{"d_model": 192, "norm_place": "pre", "init_std_o": 0.0324, "lr": 0.0029, "decay_shape": "linear", "doc_mask": false}
Each number is 500 + 25 x the weight over its row's rms, rounded and kept within 0 to 999. Layers, rows and columns count from 0. Numbers have three digits each. The size before them is the row's rms in percent of the matrix's.

# down: layer 10 MLP down (transposed), 512x192, rms 0.0789, rows 307-346, columns 48-95
# gate: layer 10 MLP gate, 512x192, rms 0.0855, rows 308-347, columns 48-95
# up: layer 10 MLP up, 512x192, rms 0.0837, rows 308-347, columns 48-95
down307 104:530505473534489496545492493512509503494488488534474487568475487484485509518511470529543482479510505459523530496485518517488508534510518494509533
gate308 094:491542478511514507531527495544519499509515455479517495546452484532465507535525493516530512483531505510486500451507518482474498503497502497529506
up308 089:472503494485493581477500486504504501473517552501500512548521501503512475495502476460433513501508453476507489480528490496466497470514509531512540
down308 094:500479482506527472496509525565524529467518478468526512457478488492525508499483483516531482497494485502494517505481472498539496524450508484499509
gate309 100:521480534437434478493474524476489467509501451464468523495467506531489505493536504485494493458483484487492488544499508552510494547498461471486539
up309 102:519504471545497479469510458536519458531517494499566518509496530520512461481480532522517497526493535518503518509541505491512473547517517485515498
down309 094:499424507559540520511494488525504476476536489494515525449456470473505514509483472545531459493483491476502499501499518492522498529494508490518485
gate310 101:496508536490524481467511515473547518443486497519520484528526552469541517542516517516532481473494489499508491485507490520491484541495492489488513
up310 103:506520492496500484479567506475521497499469520485497536511503529534497511488503498453488486513467498506461535486454476487471500504448521501504564
down310 104:522510503509545474477518514464540472492542471472552522492530450514472497494522521503507510460517465493489529495495492479526508498477517531514487
gate311 102:493486513528505510522481489529523492495512460477490526488474509497504498491531543488492495474501503495491486518506536454482486489491465528491440
up311 102:475491491494502521497495536527482465533482500507520545546558543475510546515459497506536466542494552542475461508529501504524522456543512485505500
down311 099:503468512516498557511531542495521524492517421502521568489514485477501471493461487470487527465512510509498495532539535485523482482531509501533449
gate312 101:530521493471533498473484522514531527500493503488524518438506510536491518548504469503512499488491520521483497483482494466507466558507442481500472
up312 103:495491507526503515513461443486459481492519508505503458530481494507496528500490529492473480497498538502506459506519500503530507543509524485543441
down312 102:475442538480564482525459519505491558501513489540496523516498519481486443471505477506505521455513514517473501499501485508471469511471498491478507
gate313 098:465504490526473502518487536502495509496496511516492507474524546534489504507534490488503479459516545521518450532528521474510452475553499486527519
up313 096:503480531493474464524491513514548443531530463510485493492500453473497512486476481510544501497488490490492502513481517526460507485485513518503513
down313 096:490486470470502508535486527554472483491514510504504525473522481507460476489493537495516544524504504532525511444502531527504567473535495512541456
gate314 096:489526491495509587464463451461480470534480479494527509536497538484483510496509505535511535485479492551499476488523471538507502547480500489490514
up314 103:471510517538512510497520547493520477501541497516480491464495502574490486474492494496473509509513544538472491503474502488464494497472498474526479
down314 097:500467458520505533554495492520494499489505485471494488506491531506518542530553485484510455520514533534447482469546485540493505494459497508520492
gate315 102:483488486482519496526527497481566506512501489468507495478546484512522517500485523501507487476564528519498519477533438481475472503525484522485449
up315 103:511503498511517502501541530460513513499495462470485501503573479486465510482525492513512485493503552508514507501458474504515499556552507570485452
down315 104:513477523496457493485485488516504494505481505512487504478502475474465501483493452476494487475546515499489485475537521496490506515512525534440513
gate316 097:532533524513493464479551496489543497456474534510507545519479507532472493513509499477535468476502509490471514521514514544473525506489496537512528
up316 094:563481504506529503477504548505513475481510495467488472492509512489494540522540446472521482510504473499487521496480508521460514485497530496492491
down316 097:480491492524523526505524539531479504523509480507492475426515500502542473465477487572500476528478534509485492483489464477511478527529474506453463
gate317 094:479557510489542507480514485492507490499506461484499471521505486477490490459480432551487492485456500505510469539511500491503489501481502489490535
up317 103:510480502489487508503501513471501475473458463512479461495479497502508519481534500491528443485507479490503493523496498497466504528492510500530512
down317 101:528484505514511486513478511511505534504482504494498517479492528499514494497518544476476498530489501501481525484495493529507491553473481525513505
gate318 105:495547476505501484477519488471527504484511464509443517509482495497478501493479515503461461493496510524525477537449521515525461496490511549534493
up318 101:459478469531487548485482509457540481519489486520478523480520455513463462459524486496517471508502503543458498466504462506508552458493465489543493
down318 102:457499529482526477511507489506512473507484531480553502538503465519498528507490520482447563403496481515511512466493462493483534502519491468461485
gate319 100:486520483522478548523482480510480492495509513499481514439524477543497527502527531504510513550518500487503516472518436477459465480478424515491474
up319 101:495516491475499525501526489522472511502488505494520520509475518496534513482538487535524507490513485500504501515519482488459502504468530528541540
down319 102:502511501518486511521499480463483451547502512501447477500508489510541522494493486489472502481478539482505454512548518507528478520495518570490494
gate320 109:500491504494496476508455530515521484481483481542506483507495523510503523506458497506505519492552480477497454494543527485491463476463441509540506
up320 099:512480513455489496491492504529472479465527474533457451512488476526476516497484535479535531503476490468485504563505509478552471485507512492508474
down320 103:503510466502543463503480485501502514509506498504486499538524495483492529503536464517501522511508553518461505475438485470462529499539531508514526
gate321 103:497497496464524476443501479505528521508469490547491549483468495563500488497498557481503484484550543544491485496455487488466463505480460504477495
up321 101:469519511500519518492454513501487516499499530483519520497507447517530483478511477529498481509541529493510518506505490521525509495491472500503517
down321 103:517468508490527509490521468513506478470470519535502500474505505492475459499475531508497506513512564505473497486470515465531500451486530464505530
gate322 099:496519485473522457485497482514496419537488476509508542484512497499467520512498462472527511498510467499472480492500495517481511487477497491518526
up322 096:534498474511538525474508487480527514528520477500478484520513503499510466497479532519504510485468550539503460521492440535472487507521527506457486
down322 100:483511494487487493519475540522491491477502530509543547493510516482505496476501503494535496472568463471473518490480491497483477480528480489530559
gate323 102:487445512497522517482551500475555484458498490512487469519510539470474529536482504481517507501464537479507500509480494511523511505505506503497545
up323 097:528495519495516550487530442502491503513523497532520516517484523484502520510493497511491525543523507469529509514528540491510501535495527513507493
down323 099:520486504512526509508501499488499552517433522506463512470500485518486527476522523469480513497482502451510514546529496495501454492438464547486473
gate324 100:474481462502510491450494433484505458528485503515511501529495499530566498532494492503483536487511491516527536486550510500489517530498530502536528
up324 099:507527524515527548534553518506450522526474490491512521488483527517480472494467503454491525468500513471534489499500507525493510524514478476548474
down324 094:519493510502478510521508447501518525485492486509495461513491518469496502487517511535487488477502516497527508510474462492530476531459508504472507
gate325 096:508518447473514517499501477492508475461513511464488490496511540512527539486485510518548488497519504534469484477507512506485487533519552524520501
up325 100:497477522505503493467497499466501522521500480517490479500505491434515545493483488528483546481468480463494493519518506517470490484472489511458509
down325 097:530514479503500490468506476492484517524476464536512511493490498474534504476487483535535491467471456484493552526487466517497458491492505534492478
gate326 101:511509497517517474476495487501546478509526491486508521503502487520496530484471493487525486478522498470532525538543539525502481527492520534491553
up326 095:523522507478461529472527488512445478501455496478526510495525510489505505474515491515511518504488492479497505514468487469529507503478544473512528
down326 098:511489521510491488488491523475507531472516514496506521485541484535510488518493475528487502491487529489480481437460494494489472484498517508458474
gate327 101:520488476488516502508520509440518479488421508478514487508528494521523475500497477548507489484491520520519514525498510495513481531505514474495519
up327 098:520513502498516527540503476530493517495522486514496524489503515505488518483516504539528522438455499517467544544486518486502486461497513492515467
down327 101:480507471473500499487493474460521515509508521465497460530519527459524516559520575506500506512530455488523495539499549523462469464463524513500483
gate328 104:477523523487493519491527454497490463473506489463472550492471542470527522527539507516519488461492551542532499532471510490447505491486515461528528
up328 105:526450504531528504453559524498528516523476504512468527527495472501534497525480466518488502521485564467497461510483519474507533508509517551508518
down328 104:494512460503464464533493468490513509492513469489505519467507473505518524499517507529476470525521516514480516501516507486525448540519500528524505
gate329 099:493462506493520526470465467501498431495500468486524485485492474461489514478493503500515562472479473458503522469496504513480484506521489540507479
up329 107:541494513498460466519473474478515451500496501523492503458524540476481527497528499490516513487516460484447470506537539519461513499482542513488495
down329 106:526483485536518510467479483470539483479465523497473483506499469518538506522541516508464529473517494440457523440517513561512502476493509526485508
gate330 097:514496490456445485467485506473496479509493510474475528509518518516546529523500483529546484490482490515533495476516478472438505532446505528449477
up330 101:501481535556527489474493507524495479499477491531524491462479539484461550485493523505458517531539504524509469508472532525458520496518490462517531
down330 100:473483453499479531536532523503463521536464511506496503543526516500485510485515474479499531509532455524469475522499481545488516523495460481498473
gate331 099:487527510521532532500501470455513475536513526512499518511485521492499497499500480496495562480511531491517515546535475458506534477490520505457539
up331 088:546502488490510495496498476509495513535523526492502506510482513514506474526519469467474510536478479468477497506500529501502502528490492478482471
down331 093:529469480524471524483470487508522518479454481514488511493499533511504551490502484517495524518512494498481500497503518525477461502493528521571494
gate332 105:512494465548494524483525480507513526519465522551508489470532486507516549493466490544513491460525514523502498475543465463517473462497478515511502
up332 100:486529517501435462537489521512476492505480500514489485528493472465507543523518512527532511501540491531499424485510503502460512497504491500482557
down332 103:502487493508552501483523440493512514487500542459487488469525453505496538487433497495488461521483500536503501502503487514485530524478451510534542
gate333 102:496497473481492531466496459525508457474540488516457514483501516514442514498504465517478512532521496571517490495598522503498484523471491489477466
up333 098:514466461504473500460492489500462447492568497511486490470511496502520501470513506500504533511496478494533475502517492550488533542526517485543494
down333 099:495527512487472472500485461511499471512516487503477466476523531520451478500521469523500465467527492572533520492522483527505462444499474523495509
gate334 095:476463499516558546484517437456504506519501506501490486489489511479483467526517537538514493523525474492501523530512519524486481492483494501506453
up334 099:520521492492539485534475511518525511460528498510507486543535456497505519441468505448478506484491500477490479497501513469465532524451533479538525
down334 101:475501552501479511492463467460502504523524468499515480499496487515528484527514506486464493541533505457521496499453517510520508555494483471506513
gate335 093:476493490479541511465504491499476484497504482488510549510455510522484526502543500502515518482502484485508531497507528557465530468508530543505525
up335 097:470463482472528513512496524524491490523552477487510475500455505535511489469521500482489493507521461510498486470498490489482500475488478472517508
down335 098:544499511495473523504533493484487454462479484511497515517499509507523519494467522496512512509517516493479477524520497461485463494480502518495512
gate336 098:507520469519517497444525536529466480515543463480491527483480550526523528525464491462489515484478516527461473510528523527481514506517474525512470
up336 103:499489518465517488562494481536564542499477502492542506529529496489509484484504484492527480474509496503477509501483485494516505468475441490577513
down336 103:514539484437529485481528464507507465504510481525458509536522481525492526535496497503523480452538483500496489483505507538483472490519456489544496
gate337 097:510492483493491507486499510462515525471505516544512485461485471546500525559496489494545479518528517497461497493496494536457493498476482484512479
up337 107:463516495495467490533537515473494516498509536529451487537503483499491523525512469528486471504466500512546515510476552438555508477494475482459532
down337 107:503477473503496481525500505523463499518490522542498472544533476469463494474526517440517512462509512486505529526487557505497533492525498522461505
gate338 097:512495532501522486529491565450519506538533517498490492392532499466468503495477530522504496486496520519506495466471478502492477478494491469488458
up338 088:478512504500511530493514507534496558483471534507484549538513509525494493490511489488504518543479481512493527546542541492522489468514522521521514
down338 086:505511538490484472523505514449510476505516509506507462435510492475480505512494498545484501485527503478493465470436466534472454499477463461487447
gate339 098:529510478494466550492526493491541465525521489546525517506512513515538522514497489499487469497503494547479484488517488486494496558509556474532489
up339 097:488477486527493530489498498528530525485491510525502519530524468531491489526527490516528520497497441498477490508455515458505506455485478493505496
down339 098:450474499472479468508469520534469503507496481464451508513455485522543512505503494480517462522481480489493515487499493468450527522495479496505516
gate340 106:501504461499493464509476489495525468472522482507523514474479568511494519485468515497467482516493492513485508488517521504499461481485497494515513
up340 102:506473499473509549489522509543517535524534512521483502536530509520520519474500476501510519494524525481509499507498499496504514466504446516530494
down340 101:487491494479536495500520491496538507443472467483472469523520517475492524516513509544461485485513511451548480490517523497509507504472490458516485
gate341 101:515486530512502490497492452516497485515487506481480535491519481476487431488501507513510476498509553487503491507506481475516441545489497510474489
up341 100:504508451511476521493524497478482491524484493474506527503480506492457551480485483468506467499471493460482474490478451533525530481470517459507516
down341 099:518462471510523534478506484529487527488474502498524480512478476520459531504451489513509478500517509521465490516489460503487470494510530502491517
gate342 103:491513481497515518518453489484484473477482467499480489494458498540481486500500548526527507479466496506498504500538479536460461521525492467517496
up342 105:535443526499502474529510497509487526501451529529503515514512486516539515510470558459519469487517507500469531497488525461549525454514496500507512
down342 101:488465484474475499519515485464529456496498477503516531521524527456551532493455501494538502475496491491501506517518475489506510456486512502489482
gate343 098:528527483497531496496485488506498480510520459476495497477439504509490505537518535517520476418512443486476489531506503462499479490496504521528483
up343 105:510492556545509483527500525494496512483484537436524528489477515454522509515539479513535517534505514531536495504458479476528499516513492500465545
down343 100:485494500532499470534506533539505522467447504513510542505504503467541537487470450508515502480554510504504488494471504497516491452468445518520504
gate344 097:542436512499536516509480489515484496467505485505481537494501481501506552467541467520472482488517462449520480505515508466526483539527494512493469
up344 099:558482516501536463485503510495486478490514484458490504466471481561492502530477495511519496493461503514529548508521516484500468507492472482520512
down344 101:465532521497506484514525488476528519521483535472491516503548478484515546466521509516516463494499535508482480455539482483488482496505511532533515
gate345 099:479525473500512512524529481484529480430539504520506515511458482517444487550507515512493530489461490498503497503547503483514474467467492501480515
up345 102:492549503503479505467507467534506486519499508490452488512454568510528496486521541539492525533525516481466506497557522451476468527448511515526525
down345 094:547437555471492504489496505443530520514533525528479503501491502459493546522496481490512490519493501484501494518464500465521473498500485487457507
gate346 103:503498448514479486482480531492560493485455482515495504484454556551518516476511477514518525511443522535461484491501504488495494486493504542506480
up346 103:488522541459464499493516519528492529499513501510492503521480469485504496552522527501508481511515518506502502494528525463512495495515553520501497
down346 104:489518518506475505510489492511499509483478462511540507495476477499539492474547514506517488489494489508445517497510488450493520487487494525501478
gate347 099:541536498503517545515528507499493517488509510498526475508504482504520497489494487514487482471485484472519505510508503509457487571491490484496488
up347 098:477490481511475460554483499518495518470504502538475457481447533512513520482498499480472472489481458570489487491516481481478538489509522488514462